Weights of a small GPT-style language model, trained from scratch on English Wikipedia.
Size: 16 layers, width 128, 4 heads of 32 (1 for keys and values), MLP 320 SwiGLU, vocabulary 1024, 2.89M parameters.
Architecture: untied embeddings, normalized queries and keys.
Training: a variant of SOAP for these matrices, 4145 steps.
Each number is 200 + 20 x the weight over the matrix's rms, rounded and kept within 0 to 999. Layers, rows and columns count from 0.

# o: layer 2 attention output (transposed), 128x128, rms 0.387, rows 63,95,127, columns 0-127
# gate: layer 2 MLP gate, 320x128, rms 0.389, rows 0-16, columns 0-127
# up: layer 2 MLP up, 320x128, rms 0.383, rows 0-16, columns 0-127
# down: layer 2 MLP down (transposed), 320x128, rms 0.359, rows 0-16, columns 0-127
o63,238,215,168,228,222,221,256,184,203,235,178,201,181,207,171,247,212,233,215,178,173,201,220,171,217,208,234,229,193,171,203,178,249,189,227,210,189,191,213,200,200,221,191,154,210,181,167,199,222,184,188,161,178,188,192,215,203,173,185,185,210,188,200,224,206,212,177,179,237,221,209,205,226,194,239,172,200,193,201,168,184,185,171,209,215,217,192,164,248,203,225,191,164,171,168,174,230,224,235,241,194,193,160,198,221,206,207,158,207,208,177,209,221,197,211,213,193,239,173,228,208,205,218,191,210,195,198,210
o95,202,217,199,204,177,204,175,197,189,206,191,217,203,191,216,230,191,177,215,178,200,191,193,210,169,183,189,207,227,206,221,166,227,195,219,190,173,224,184,209,212,216,216,207,209,168,209,178,182,210,218,223,212,189,200,220,210,172,214,195,212,177,182,206,196,170,217,196,217,207,211,163,230,204,186,185,194,191,231,190,207,181,209,192,208,227,197,196,218,229,240,211,218,174,218,203,186,209,194,184,177,204,187,230,211,232,198,193,201,175,177,198,184,219,235,180,195,208,203,181,227,220,163,167,199,194,180,230
o127,189,198,215,182,191,174,206,186,197,212,218,179,216,204,179,184,197,209,195,202,197,195,201,217,193,206,190,198,203,195,221,221,164,199,202,189,204,169,217,212,196,175,180,180,215,194,201,203,200,194,226,209,194,206,195,209,200,200,188,182,189,186,218,218,202,219,182,210,171,200,205,203,176,193,202,185,207,204,227,221,214,176,199,183,176,211,204,210,199,194,166,190,201,196,191,215,183,177,195,181,182,206,234,186,207,205,205,203,204,243,215,169,207,161,215,194,238,217,185,204,177,205,196,220,211,186,220,185
gate0,222,189,192,215,205,189,180,220,198,213,238,225,229,220,226,217,209,179,200,195,191,188,206,195,185,185,202,208,233,214,205,218,245,193,239,195,198,190,191,198,214,194,205,216,181,229,205,206,220,203,162,209,200,216,241,194,189,189,200,205,191,187,223,221,173,190,189,188,210,210,200,207,222,221,185,193,243,194,184,221,210,131,192,206,227,196,189,212,196,183,185,211,207,187,220,211,199,166,176,182,181,203,189,184,218,193,175,163,209,216,191,157,177,201,225,199,198,221,198,200,170,182,214,194,164,204,222,181
up0,219,190,218,189,183,206,206,173,203,185,183,221,204,213,182,172,213,226,212,190,192,179,195,182,236,202,189,228,184,188,198,197,183,207,195,187,184,198,215,161,185,213,199,221,202,215,222,178,219,216,199,199,212,196,174,200,227,189,198,191,198,225,211,193,204,208,176,203,183,224,200,171,184,199,201,186,205,247,206,151,192,192,229,225,189,217,197,193,211,235,220,222,188,241,182,189,205,209,230,190,225,210,206,207,196,213,250,237,211,222,192,222,231,190,218,198,189,211,219,195,200,184,169,204,210,190,190,226
down0,191,198,158,213,232,204,232,220,199,180,207,212,197,182,218,198,220,191,185,211,206,223,193,179,229,206,191,161,189,226,241,190,159,187,179,184,211,214,194,187,189,191,199,177,223,196,210,192,191,201,180,198,231,184,201,196,179,221,190,148,217,198,175,175,214,201,187,205,187,237,205,237,209,208,213,220,204,193,194,179,171,192,196,158,215,175,214,178,196,202,178,212,214,178,203,178,176,223,189,189,217,167,200,223,217,225,209,210,212,206,197,237,195,185,175,207,223,175,185,190,221,184,218,172,198,194,215,172
gate1,213,202,194,184,218,189,195,182,206,220,209,191,195,213,206,201,232,179,180,238,221,195,181,243,238,225,213,159,216,173,194,198,180,171,200,180,235,176,193,177,216,222,192,166,225,213,215,238,201,187,208,194,208,169,182,186,187,211,174,224,209,210,216,174,194,177,198,201,185,170,200,161,200,207,225,204,189,194,193,193,199,187,225,213,201,219,197,197,205,192,204,213,214,219,175,190,228,180,180,205,193,216,236,175,214,177,214,215,201,220,195,235,208,192,207,215,174,228,217,181,198,170,217,216,220,207,204,215
up1,210,206,203,179,204,202,177,168,198,225,183,190,190,200,219,204,214,173,202,231,226,202,167,231,230,218,193,182,229,181,200,187,223,206,208,208,244,184,183,211,216,240,191,171,200,197,214,234,182,208,193,201,200,198,195,200,220,178,170,192,218,210,184,182,225,197,226,204,180,187,203,152,195,197,203,186,208,170,173,172,249,191,197,203,210,224,176,180,223,208,201,222,194,207,195,225,222,201,171,210,209,203,238,206,224,172,220,209,174,206,171,227,199,208,200,218,203,238,206,201,192,190,188,202,190,234,197,205
down1,187,169,209,219,233,202,195,224,221,205,218,217,201,193,186,187,214,214,221,179,202,182,193,237,217,195,217,158,162,142,235,204,191,188,193,184,190,185,212,218,213,210,189,163,189,173,206,203,190,189,199,185,175,189,201,183,207,210,195,181,206,194,181,207,185,204,194,204,176,186,208,210,203,223,204,181,184,193,186,222,195,166,197,180,204,164,210,212,206,192,232,194,172,201,178,202,202,174,192,166,186,203,247,219,213,223,200,213,192,213,183,210,218,173,191,170,183,229,205,199,205,176,203,199,196,201,209,211
gate2,227,179,180,222,220,169,210,220,205,206,191,232,226,249,206,228,196,202,206,158,164,251,204,182,201,217,200,184,225,170,180,193,215,224,195,201,179,195,179,171,219,198,192,201,206,211,193,237,212,224,217,215,192,197,187,161,199,199,158,224,217,201,202,189,184,212,176,205,215,166,211,228,199,215,220,187,201,184,247,217,188,203,179,237,234,216,192,180,183,197,207,215,220,216,223,187,202,211,204,199,198,197,214,210,173,221,184,184,211,212,190,210,229,208,212,215,192,219,193,174,213,153,182,211,195,218,197,235
up2,193,175,220,206,188,181,221,204,207,212,209,172,157,176,202,204,234,176,236,213,180,202,207,184,175,225,196,178,203,187,213,234,211,187,176,213,209,180,200,216,193,205,213,191,235,194,122,190,184,166,183,192,220,222,206,192,172,170,214,218,202,238,202,208,187,173,182,185,228,240,205,192,182,191,199,186,190,189,230,196,177,263,228,176,208,160,211,183,218,185,227,176,214,193,188,162,212,222,222,224,191,228,214,197,186,232,216,188,211,193,176,184,217,241,209,204,188,213,163,181,194,232,232,219,192,225,170,193
down2,216,206,210,190,213,181,198,193,217,177,220,198,193,183,221,170,222,221,167,201,221,167,189,209,168,209,206,162,212,225,216,224,226,210,195,215,220,171,141,226,169,188,182,197,177,207,189,154,220,229,172,227,196,176,219,191,222,197,189,204,230,224,207,198,216,215,182,165,189,198,177,207,178,210,197,187,149,190,188,192,198,206,221,173,197,184,203,204,186,204,183,207,211,197,194,203,199,209,193,223,240,192,214,229,242,175,214,219,180,219,218,181,183,244,236,210,203,210,215,188,206,178,175,191,174,240,221,223
gate3,203,212,208,192,184,170,206,172,208,182,191,169,201,191,200,206,177,191,211,218,185,230,204,171,181,183,205,234,192,178,206,163,176,188,205,208,164,186,176,164,195,204,229,239,212,191,227,197,194,208,212,241,175,173,196,237,186,220,175,198,204,220,209,207,235,184,169,184,193,213,188,172,221,180,207,195,208,179,205,191,189,187,239,189,201,205,179,199,216,216,218,168,212,201,204,196,206,184,194,201,198,186,186,234,212,191,187,206,189,184,197,217,197,203,217,194,225,189,171,201,197,241,197,199,185,188,223,195
up3,209,212,184,176,223,184,182,185,218,226,207,199,201,212,203,230,175,237,192,222,194,225,203,215,228,156,222,240,189,198,208,213,218,201,160,183,233,178,192,201,220,195,215,167,186,198,215,207,227,194,201,183,207,198,218,183,198,221,217,200,204,198,207,202,193,176,186,187,189,231,185,198,193,230,238,248,198,165,186,194,187,194,149,171,202,199,179,217,174,211,239,208,198,205,200,206,226,197,189,227,213,227,185,186,186,190,237,156,195,193,207,185,200,206,208,172,191,227,166,195,183,180,208,227,201,172,179,188
down3,209,210,199,201,181,201,236,230,186,159,225,215,198,204,200,166,209,200,202,222,219,172,152,174,225,227,189,216,189,175,165,218,198,204,205,198,196,206,188,201,191,211,215,245,237,189,190,199,218,193,156,185,214,189,181,189,218,223,202,221,188,192,184,182,201,208,226,218,179,196,198,205,197,208,206,170,189,194,188,229,175,185,200,209,218,197,157,166,190,184,215,180,189,206,222,211,175,193,227,219,174,183,248,180,196,223,213,229,203,231,198,206,224,203,232,235,180,195,192,215,182,214,180,173,158,214,214,179
gate4,191,222,214,191,239,209,196,205,184,198,205,171,199,211,239,162,201,220,194,195,196,190,209,166,191,232,195,204,210,192,213,208,192,178,210,205,197,197,184,156,174,190,178,152,229,233,244,223,190,210,164,214,204,202,220,193,204,217,199,198,247,216,199,172,205,211,200,197,200,202,194,211,205,187,189,191,227,211,210,228,203,192,180,183,226,222,225,214,165,168,203,228,186,215,206,209,169,215,185,161,194,194,211,204,209,197,188,203,220,188,214,223,200,204,161,187,234,193,200,221,237,188,150,199,196,195,184,191
up4,184,192,205,185,232,192,232,177,182,165,175,227,211,212,173,235,175,195,199,172,198,217,169,186,216,214,207,187,184,184,169,219,206,253,197,216,184,237,211,209,185,217,196,184,199,201,230,199,210,218,198,178,200,209,234,209,200,200,216,161,174,232,162,182,189,174,201,200,195,206,197,192,200,200,216,194,160,201,216,205,208,205,215,200,212,211,187,181,216,179,180,212,196,164,173,208,220,200,225,218,224,183,166,197,206,175,189,162,176,213,205,218,203,192,213,190,156,202,205,212,218,175,218,205,199,156,212,216
down4,218,188,168,191,143,202,192,178,210,212,212,198,200,207,203,169,218,204,211,234,175,194,211,195,187,183,196,211,203,216,153,171,177,206,206,196,186,201,198,176,200,181,239,186,184,182,206,178,231,210,198,202,236,218,215,188,193,215,169,189,200,204,215,200,186,184,220,200,201,202,210,189,172,194,187,194,190,185,225,202,195,183,161,189,233,165,202,174,221,202,222,172,159,211,173,183,221,218,208,215,188,183,191,214,193,222,202,252,236,214,200,205,227,158,233,211,196,161,198,178,214,213,237,173,202,195,193,178
gate5,212,245,198,256,208,178,174,240,193,186,193,201,220,154,218,242,188,188,194,209,205,194,179,169,183,235,195,195,196,181,220,180,208,214,212,216,238,209,205,195,214,170,235,200,190,215,203,206,212,182,223,147,216,163,212,208,203,180,202,227,197,177,218,239,184,220,205,172,220,176,194,182,176,186,209,206,230,184,200,146,230,170,181,214,188,203,201,212,233,182,188,184,196,232,182,235,192,204,174,193,190,196,181,168,206,205,212,167,207,188,191,197,218,209,197,204,211,192,216,187,207,162,144,209,172,202,209,252
up5,229,223,213,228,204,189,171,207,163,183,188,214,182,200,212,235,221,180,190,175,226,183,164,209,180,175,197,184,195,162,198,201,170,165,218,210,209,206,208,178,210,193,221,240,218,170,214,203,216,221,184,194,217,167,216,205,240,227,244,195,192,193,192,216,162,228,188,167,178,183,206,211,176,209,219,195,200,198,228,201,213,210,200,182,183,152,223,238,233,232,223,194,240,212,187,196,173,176,204,190,174,220,227,203,169,201,193,207,199,207,155,211,217,206,195,197,195,209,192,245,173,207,168,238,197,202,194,208
down5,208,184,205,171,185,231,184,183,233,200,196,210,191,197,214,229,270,180,177,189,199,217,174,234,153,183,221,209,220,202,204,200,184,220,209,204,202,204,210,187,210,224,197,172,226,172,223,214,196,220,170,202,179,189,214,181,221,198,205,204,165,194,191,183,197,207,178,194,189,176,188,221,220,213,210,186,230,178,214,168,243,174,204,226,206,217,236,244,195,221,201,195,227,226,156,224,210,211,182,204,169,191,185,203,180,227,200,230,223,181,160,211,173,225,206,169,199,238,213,178,225,188,167,224,189,179,200,247
gate6,194,232,175,220,177,214,209,190,197,184,191,211,195,231,196,225,194,191,229,236,212,227,212,208,192,178,206,191,219,201,189,195,195,182,201,210,203,206,143,203,195,243,179,180,225,203,186,203,183,205,194,234,200,198,218,193,204,217,225,202,202,210,174,206,204,214,211,186,227,207,221,224,186,209,185,210,205,210,234,204,214,190,190,222,164,163,187,211,194,178,189,197,169,175,250,218,201,192,197,182,177,214,233,187,179,166,195,195,213,209,214,177,199,157,198,202,206,229,210,201,200,229,216,170,195,200,217,241
up6,176,215,226,223,228,196,218,189,190,192,170,214,166,203,185,205,185,226,203,237,198,200,171,172,194,215,219,184,174,220,221,202,156,218,218,198,169,160,144,194,227,209,209,191,224,209,213,230,163,190,168,213,194,214,204,195,196,210,213,209,216,226,196,236,187,202,221,171,198,191,205,192,215,189,198,194,186,227,194,183,179,196,221,207,203,183,214,222,211,211,217,213,188,208,185,211,196,189,185,163,206,189,217,192,209,173,168,217,203,200,185,192,172,204,201,206,196,222,206,183,212,204,198,178,179,189,178,228
down6,203,209,196,192,192,216,207,198,234,180,219,200,246,197,211,214,206,209,199,207,229,190,191,203,186,185,234,217,210,189,142,177,192,203,214,170,222,198,233,227,198,197,235,195,193,249,190,198,206,215,215,198,181,202,217,207,208,202,211,148,220,218,223,162,216,229,192,217,182,216,199,196,201,181,184,203,223,203,244,252,212,196,203,188,208,220,176,190,194,201,202,181,201,189,201,206,213,198,202,211,172,234,195,184,200,198,207,218,188,198,211,208,235,186,241,195,180,187,206,240,221,204,184,224,154,183,222,172
gate7,205,213,198,234,181,200,231,167,187,194,193,234,222,211,222,213,171,195,205,186,206,191,192,188,193,196,202,202,217,180,231,164,214,206,202,187,188,215,199,182,187,179,208,219,217,223,185,198,195,179,186,199,199,179,181,184,197,177,226,185,171,261,186,233,219,210,234,194,193,197,193,196,208,216,199,209,182,197,201,209,216,223,224,174,209,223,216,216,241,212,200,164,181,215,211,210,187,194,204,245,201,205,160,149,179,200,178,241,216,192,202,207,207,198,203,154,217,173,231,171,203,238,205,176,174,211,213,177
up7,216,224,190,242,200,195,233,212,186,209,198,210,198,199,159,180,181,222,196,220,174,164,226,191,174,200,224,185,224,244,206,192,210,206,170,210,179,219,196,214,214,217,213,219,211,199,252,197,207,204,244,193,207,200,221,194,184,209,225,232,194,178,212,217,209,187,221,230,200,198,217,199,190,197,220,197,213,178,184,212,226,222,195,174,220,228,191,191,234,212,182,202,216,207,195,176,140,195,190,218,224,215,225,183,195,206,216,181,184,218,207,195,191,208,197,194,215,173,200,219,217,177,207,173,231,223,186,222
down7,267,191,236,202,181,201,194,189,185,173,206,232,230,185,201,187,202,232,215,221,232,195,210,217,195,216,191,200,181,187,233,220,164,184,192,193,212,191,210,216,179,174,183,179,167,198,213,200,166,225,202,188,193,203,210,230,205,188,210,210,167,208,240,212,203,223,180,203,202,200,188,244,199,206,187,198,183,196,202,199,199,186,236,200,215,192,178,207,173,192,221,188,157,236,170,183,181,184,189,203,225,224,169,206,191,174,195,232,179,201,184,188,171,190,188,183,176,218,193,205,195,167,174,203,190,195,225,209
gate8,221,209,174,225,184,181,187,206,243,200,194,188,202,195,205,191,197,179,249,161,205,220,187,211,178,212,176,208,235,169,194,215,176,203,217,209,192,200,215,200,177,200,190,213,225,201,202,145,176,209,166,222,180,190,195,216,226,171,178,224,207,215,186,203,184,208,188,214,205,165,156,173,183,195,180,205,159,193,206,189,230,218,160,184,218,187,223,197,199,197,167,207,225,235,215,164,220,171,187,217,212,198,186,175,242,196,181,218,160,192,178,186,194,182,237,198,194,197,224,222,198,236,185,196,183,198,223,170
up8,181,194,213,191,191,188,208,180,176,209,214,172,210,175,199,146,224,215,180,217,213,230,206,221,208,194,210,168,197,205,238,183,207,215,195,195,208,200,196,200,192,205,237,243,194,201,179,216,195,217,233,225,188,252,229,199,166,260,188,213,212,195,181,182,185,218,237,191,201,167,183,242,187,197,179,195,167,169,180,232,212,234,218,195,221,194,201,209,225,198,182,257,222,194,232,207,234,194,201,183,237,203,163,180,197,202,175,191,187,214,145,225,206,206,194,191,197,173,181,214,210,219,188,217,193,197,212,178
down8,206,186,182,203,213,190,189,229,217,214,194,216,180,221,184,226,197,191,206,207,241,231,156,191,195,185,205,202,215,144,203,204,199,178,216,213,234,157,205,217,208,192,197,176,234,231,191,203,238,203,236,207,230,244,193,213,209,226,156,221,223,182,221,239,236,207,187,183,172,190,193,190,212,194,215,170,175,241,223,224,185,210,205,177,210,212,203,191,219,214,200,227,200,183,215,223,198,191,265,194,210,204,208,181,189,185,209,261,212,218,224,197,228,206,206,199,174,169,184,214,194,193,209,226,155,194,238,196
gate9,161,231,228,223,204,198,190,188,242,218,202,191,206,215,209,208,215,187,203,211,213,176,153,194,236,186,194,197,205,200,203,212,237,227,222,207,194,238,211,196,227,204,226,222,201,183,179,179,228,199,220,192,219,218,201,232,252,196,185,214,170,223,204,211,222,183,227,168,241,230,237,186,184,192,181,221,182,199,201,214,173,213,193,203,180,236,182,228,203,176,175,193,221,219,184,199,200,200,211,208,202,232,197,225,195,176,259,186,212,205,174,165,179,193,245,213,158,225,193,234,187,199,232,212,181,206,218,200
up9,211,193,192,190,171,205,199,162,222,202,216,166,191,189,200,186,210,209,195,192,211,199,181,181,189,175,183,214,196,234,237,165,168,209,187,179,203,200,234,192,211,197,201,155,199,202,201,219,200,168,208,180,226,192,191,207,192,244,212,230,182,200,204,182,181,234,196,221,203,201,243,200,201,182,213,222,172,198,233,191,188,258,208,189,203,206,183,214,201,177,196,192,151,205,205,190,229,195,202,198,192,192,166,217,177,209,173,189,204,185,191,206,188,187,210,183,168,212,239,196,245,204,184,223,186,193,239,164
down9,162,190,217,212,198,191,224,195,158,223,198,207,181,218,203,194,213,181,250,199,202,207,187,207,223,203,168,190,196,198,233,190,174,191,200,197,192,187,202,201,205,165,168,225,187,191,161,194,171,215,197,167,199,169,205,196,186,212,185,229,185,194,217,204,192,203,209,182,199,188,198,190,192,201,226,189,161,202,185,199,166,210,188,193,191,185,244,202,223,190,191,220,187,173,216,236,195,180,183,165,204,209,236,210,190,231,203,161,206,241,206,157,204,139,183,240,209,199,203,191,216,224,206,180,228,217,213,211
gate10,197,177,204,203,182,209,213,224,184,214,171,200,191,198,204,186,179,210,216,190,188,197,185,197,238,227,210,178,185,158,182,178,159,172,205,175,183,210,215,201,182,194,224,218,193,210,208,176,213,190,203,185,206,185,229,181,190,185,216,216,207,194,208,172,224,191,190,194,202,196,198,224,206,156,211,205,200,212,217,165,212,215,211,198,217,223,140,190,197,199,228,206,219,188,198,176,215,172,181,232,224,175,200,209,189,195,189,207,219,179,184,200,198,206,205,177,197,198,244,191,185,208,186,219,181,185,197,208
up10,243,221,179,160,195,212,217,239,185,213,185,221,177,174,184,196,205,221,219,221,161,208,187,217,238,206,206,226,179,204,169,158,185,195,201,196,198,217,192,181,172,193,205,230,209,199,206,201,226,177,197,214,241,174,202,200,214,158,205,189,222,151,189,197,213,195,183,227,212,195,183,208,192,194,222,185,191,187,211,185,209,211,206,198,200,227,174,183,208,211,194,187,196,200,184,166,196,188,225,191,195,207,188,227,227,189,198,234,219,189,179,215,187,198,202,163,236,207,227,221,197,194,192,201,194,222,194,192
down10,193,207,193,229,160,189,197,221,162,231,204,183,235,195,186,210,205,207,218,201,166,184,183,182,213,193,213,198,200,225,199,193,212,179,179,186,187,207,240,222,202,170,180,213,199,197,198,221,192,210,219,232,213,200,176,226,201,170,207,216,208,203,188,211,217,231,192,207,217,202,226,226,212,198,214,194,181,218,198,177,196,195,188,189,209,176,173,196,218,175,196,221,187,183,198,170,177,184,170,205,216,197,215,207,184,183,171,212,188,191,213,218,222,175,183,229,208,246,210,242,203,203,213,218,190,166,230,204
gate11,181,215,207,195,204,169,202,217,213,229,224,194,200,198,251,200,194,206,185,213,203,186,206,194,206,193,178,208,212,188,209,171,226,218,192,195,208,198,220,198,199,131,212,228,210,257,207,181,220,220,233,218,220,199,206,207,207,193,185,220,202,190,218,191,231,200,220,193,183,228,226,222,207,171,177,202,202,197,185,194,206,193,207,203,207,237,207,223,237,225,185,192,192,191,172,233,208,202,200,217,189,202,209,213,132,222,216,160,176,168,221,206,199,203,194,191,215,207,214,222,201,185,162,237,199,198,183,210
up11,209,172,231,153,214,200,197,174,182,210,199,210,205,177,202,173,167,184,198,233,190,205,222,196,171,189,226,213,208,205,243,202,206,228,188,193,203,180,192,164,175,225,215,194,193,240,195,197,201,207,240,152,209,214,164,206,177,223,196,214,215,183,234,191,199,208,193,211,204,203,185,209,196,190,215,250,185,191,183,212,245,185,175,233,186,141,177,190,190,168,198,208,204,215,188,217,178,207,206,214,182,212,164,242,164,192,188,168,195,172,211,165,209,203,198,200,201,230,193,232,200,172,179,198,232,236,183,167
down11,209,178,218,238,194,152,176,187,182,248,198,193,208,214,194,213,180,190,169,205,259,209,245,196,181,186,195,211,186,189,189,208,242,183,215,213,175,205,200,190,186,223,224,209,153,207,179,213,177,178,183,198,232,205,175,184,187,228,196,230,236,201,208,219,207,163,214,197,227,188,202,209,179,213,233,209,203,201,243,159,228,217,213,220,182,184,223,180,226,181,205,187,207,223,198,235,175,220,204,200,186,171,171,187,188,177,196,217,193,200,202,196,172,198,193,187,197,230,187,189,198,210,203,182,177,225,238,204
gate12,225,208,248,216,210,230,172,186,208,214,184,206,219,208,192,226,160,213,191,155,175,171,208,188,217,219,197,208,165,197,154,183,215,216,193,224,227,210,155,221,200,189,243,209,243,240,202,205,141,177,267,256,182,212,160,199,216,223,185,187,171,214,207,210,219,235,203,207,242,189,171,193,177,199,194,173,222,205,215,214,232,209,197,181,181,192,226,199,183,173,217,194,197,210,171,210,222,214,181,248,181,188,211,209,193,209,201,175,204,207,254,227,167,193,211,221,232,217,242,175,199,203,178,218,191,227,182,161
up12,190,230,234,192,234,192,152,211,227,246,246,226,231,221,223,203,170,220,179,201,192,193,150,198,130,192,192,154,156,172,195,228,198,190,172,230,186,195,172,197,225,184,204,203,234,214,207,223,217,222,210,213,191,219,207,201,179,206,227,170,205,218,174,187,217,224,223,193,194,207,183,239,186,212,209,168,229,192,208,188,203,235,202,168,215,212,152,195,196,192,222,143,197,192,182,240,164,228,186,187,153,210,168,207,196,211,192,187,206,183,227,165,168,190,225,198,199,203,218,204,221,208,212,144,220,183,203,196
down12,186,219,227,210,213,215,198,180,204,203,221,196,217,219,226,182,169,225,176,200,220,195,202,204,191,193,202,205,162,239,232,220,204,189,164,203,226,206,146,230,243,200,225,237,195,206,180,219,242,252,230,217,198,215,172,166,217,222,213,198,188,194,200,225,191,205,182,199,223,195,234,198,203,217,241,191,228,222,216,194,236,213,183,155,192,185,222,199,228,164,225,164,223,167,212,172,208,182,167,234,212,204,197,162,195,181,205,167,228,208,201,211,216,196,238,172,227,213,213,221,192,217,212,158,199,208,197,213
gate13,244,228,165,223,236,188,198,201,206,193,163,188,188,192,225,218,188,184,230,223,184,166,181,227,191,209,192,181,216,217,181,197,189,197,195,184,213,166,191,206,186,198,178,202,260,182,200,252,218,209,199,174,189,182,228,215,176,199,198,211,215,209,183,218,193,178,199,210,230,152,210,220,189,214,208,196,205,205,241,247,213,192,212,179,169,204,204,187,183,173,207,197,202,198,198,187,218,203,196,184,234,216,183,186,219,231,218,198,163,237,208,196,214,196,225,209,216,175,206,157,213,154,181,153,171,208,189,192
up13,199,209,194,173,165,183,172,182,212,175,177,198,190,166,182,203,213,213,224,148,170,225,212,164,181,244,185,233,216,184,202,185,186,228,131,225,166,179,232,176,195,198,254,217,197,181,194,205,209,172,197,206,222,199,211,201,211,207,191,227,219,190,219,191,225,200,171,206,196,234,184,204,234,206,207,214,164,206,173,180,179,171,167,193,227,202,182,218,186,190,206,192,201,185,187,201,212,210,202,252,196,178,179,237,192,185,175,219,181,201,190,221,225,181,192,187,208,209,201,218,185,192,168,198,241,190,204,160
down13,177,199,181,212,178,235,199,189,233,232,216,215,173,230,226,197,203,157,222,209,202,191,192,194,221,169,215,225,214,197,174,227,222,192,204,185,218,188,229,180,193,177,215,224,122,170,216,207,151,227,180,198,177,224,194,181,192,183,197,216,211,177,209,200,211,230,199,217,203,214,219,184,233,165,189,226,211,207,194,193,213,214,205,194,202,188,180,219,217,209,189,216,193,205,200,223,188,204,183,204,218,206,243,195,163,179,202,162,256,160,196,172,198,204,235,228,226,230,193,211,194,259,188,212,227,205,206,163
gate14,183,238,227,181,236,213,232,194,224,201,183,182,199,193,207,173,213,174,209,196,219,201,226,234,204,206,206,229,202,199,190,185,184,201,230,212,197,171,212,172,178,186,186,173,233,206,214,221,198,214,189,259,228,202,177,218,183,220,169,184,208,210,194,211,189,167,203,192,222,174,198,196,181,187,193,236,174,220,208,231,205,231,205,217,230,206,181,198,180,185,247,185,187,171,208,224,225,162,246,201,209,200,186,204,213,209,198,174,201,223,195,199,181,207,165,208,207,197,212,203,184,179,203,191,213,208,231,200
up14,195,171,189,174,174,214,223,184,180,193,211,207,230,229,154,196,205,203,200,189,244,236,206,170,195,225,193,206,201,162,226,197,197,229,195,184,217,212,164,227,205,236,201,213,204,185,174,206,205,172,204,214,184,196,190,146,170,190,194,231,207,198,193,170,189,199,166,221,214,208,191,239,240,205,213,216,209,194,223,180,197,184,215,217,187,205,190,183,176,236,202,178,211,200,175,169,214,207,220,177,203,181,177,224,198,207,222,186,192,176,202,194,216,182,237,191,207,203,197,230,183,195,201,191,218,249,172,203
down14,246,230,184,212,179,169,186,180,212,196,221,192,221,204,219,158,174,179,193,201,190,185,185,223,182,186,231,225,194,195,195,175,193,193,193,177,236,195,165,227,244,225,194,187,191,203,185,198,197,173,195,179,200,216,181,202,206,208,213,230,184,194,197,171,204,204,206,170,162,209,203,204,184,210,228,172,234,208,182,200,175,232,183,181,192,224,198,207,158,201,208,212,196,206,195,200,229,174,180,186,211,243,202,226,200,210,232,212,225,176,212,216,209,202,216,210,185,138,170,220,251,226,181,224,223,163,167,227
gate15,169,221,175,179,164,174,215,175,189,200,219,196,202,192,227,192,201,228,199,207,201,212,224,219,190,235,218,198,211,180,206,190,212,179,211,221,202,224,211,187,193,187,199,197,216,196,193,217,176,207,193,228,187,212,209,203,212,208,158,209,181,196,193,211,203,157,193,170,211,177,228,190,202,168,166,171,261,196,170,179,201,189,221,221,199,213,207,188,191,220,234,214,184,174,182,192,209,183,201,189,182,175,234,231,198,191,226,226,211,206,209,204,179,198,188,198,218,170,232,213,199,177,217,218,185,233,224,192
up15,210,212,222,200,177,225,183,185,217,179,211,222,153,194,224,205,177,249,206,225,247,146,183,235,214,197,197,192,178,218,240,240,163,184,201,224,246,209,162,213,165,207,163,185,197,202,191,226,179,161,223,184,184,234,223,191,199,216,211,201,179,158,205,204,180,177,212,187,192,235,163,221,186,218,178,165,220,203,155,215,212,182,204,259,207,198,172,188,193,204,199,221,160,231,223,198,210,215,212,172,188,215,231,197,185,223,173,243,184,181,171,238,188,188,209,206,207,224,193,207,213,210,228,191,202,172,209,179
down15,187,223,185,184,209,238,221,183,244,182,224,203,182,213,242,167,173,191,206,190,171,196,159,208,237,173,176,194,161,201,186,209,190,202,198,200,198,171,202,201,205,203,195,218,208,192,176,230,205,202,204,222,160,193,178,198,209,235,177,204,185,155,209,203,196,195,218,201,227,206,190,195,157,215,181,176,228,199,188,184,188,193,218,176,194,211,180,187,174,201,210,216,186,245,205,172,180,179,222,155,196,201,215,196,203,227,202,232,210,182,226,155,212,199,209,247,216,177,241,209,168,200,204,217,211,247,201,215
gate16,185,198,167,179,220,194,203,208,174,186,162,218,170,215,195,212,189,230,192,201,198,196,197,166,254,177,161,191,215,199,200,208,226,194,245,169,177,205,207,213,232,213,195,186,200,213,141,190,172,193,197,212,220,224,216,190,202,214,163,225,203,205,191,152,207,156,216,190,217,212,234,201,183,204,238,206,202,227,228,224,210,181,185,202,235,216,174,205,211,218,203,175,204,198,189,220,163,208,217,206,231,215,189,195,192,219,196,188,195,206,230,258,190,168,224,204,209,197,197,197,190,190,207,186,184,179,238,182
up16,190,206,182,171,196,195,174,223,206,216,186,242,196,197,183,213,192,197,220,199,215,199,231,233,180,185,225,194,221,170,202,215,191,164,215,188,213,223,194,168,192,178,167,176,196,200,186,256,185,197,200,186,188,204,240,179,231,210,218,205,202,202,191,213,199,198,189,212,205,212,218,202,233,219,222,172,165,199,173,213,209,180,192,180,196,203,193,224,197,213,192,216,233,183,205,171,195,214,181,194,241,213,180,211,172,231,196,228,198,201,156,193,218,216,205,251,207,222,166,169,205,212,223,184,191,221,189,179
down16,205,174,169,218,186,172,192,210,229,195,220,176,223,191,183,182,188,173,200,214,187,218,222,200,210,190,188,200,203,206,208,220,215,172,170,191,206,211,210,197,217,212,220,188,178,185,211,194,179,183,184,182,233,178,215,196,208,198,204,168,243,187,214,245,149,218,209,186,181,227,187,164,205,197,206,219,210,185,198,205,208,171,188,215,227,147,174,195,184,214,225,234,176,211,171,165,206,198,194,181,173,182,196,194,196,244,209,230,195,204,217,193,191,215,195,190,155,186,218,191,229,177,202,169,215,199,205,179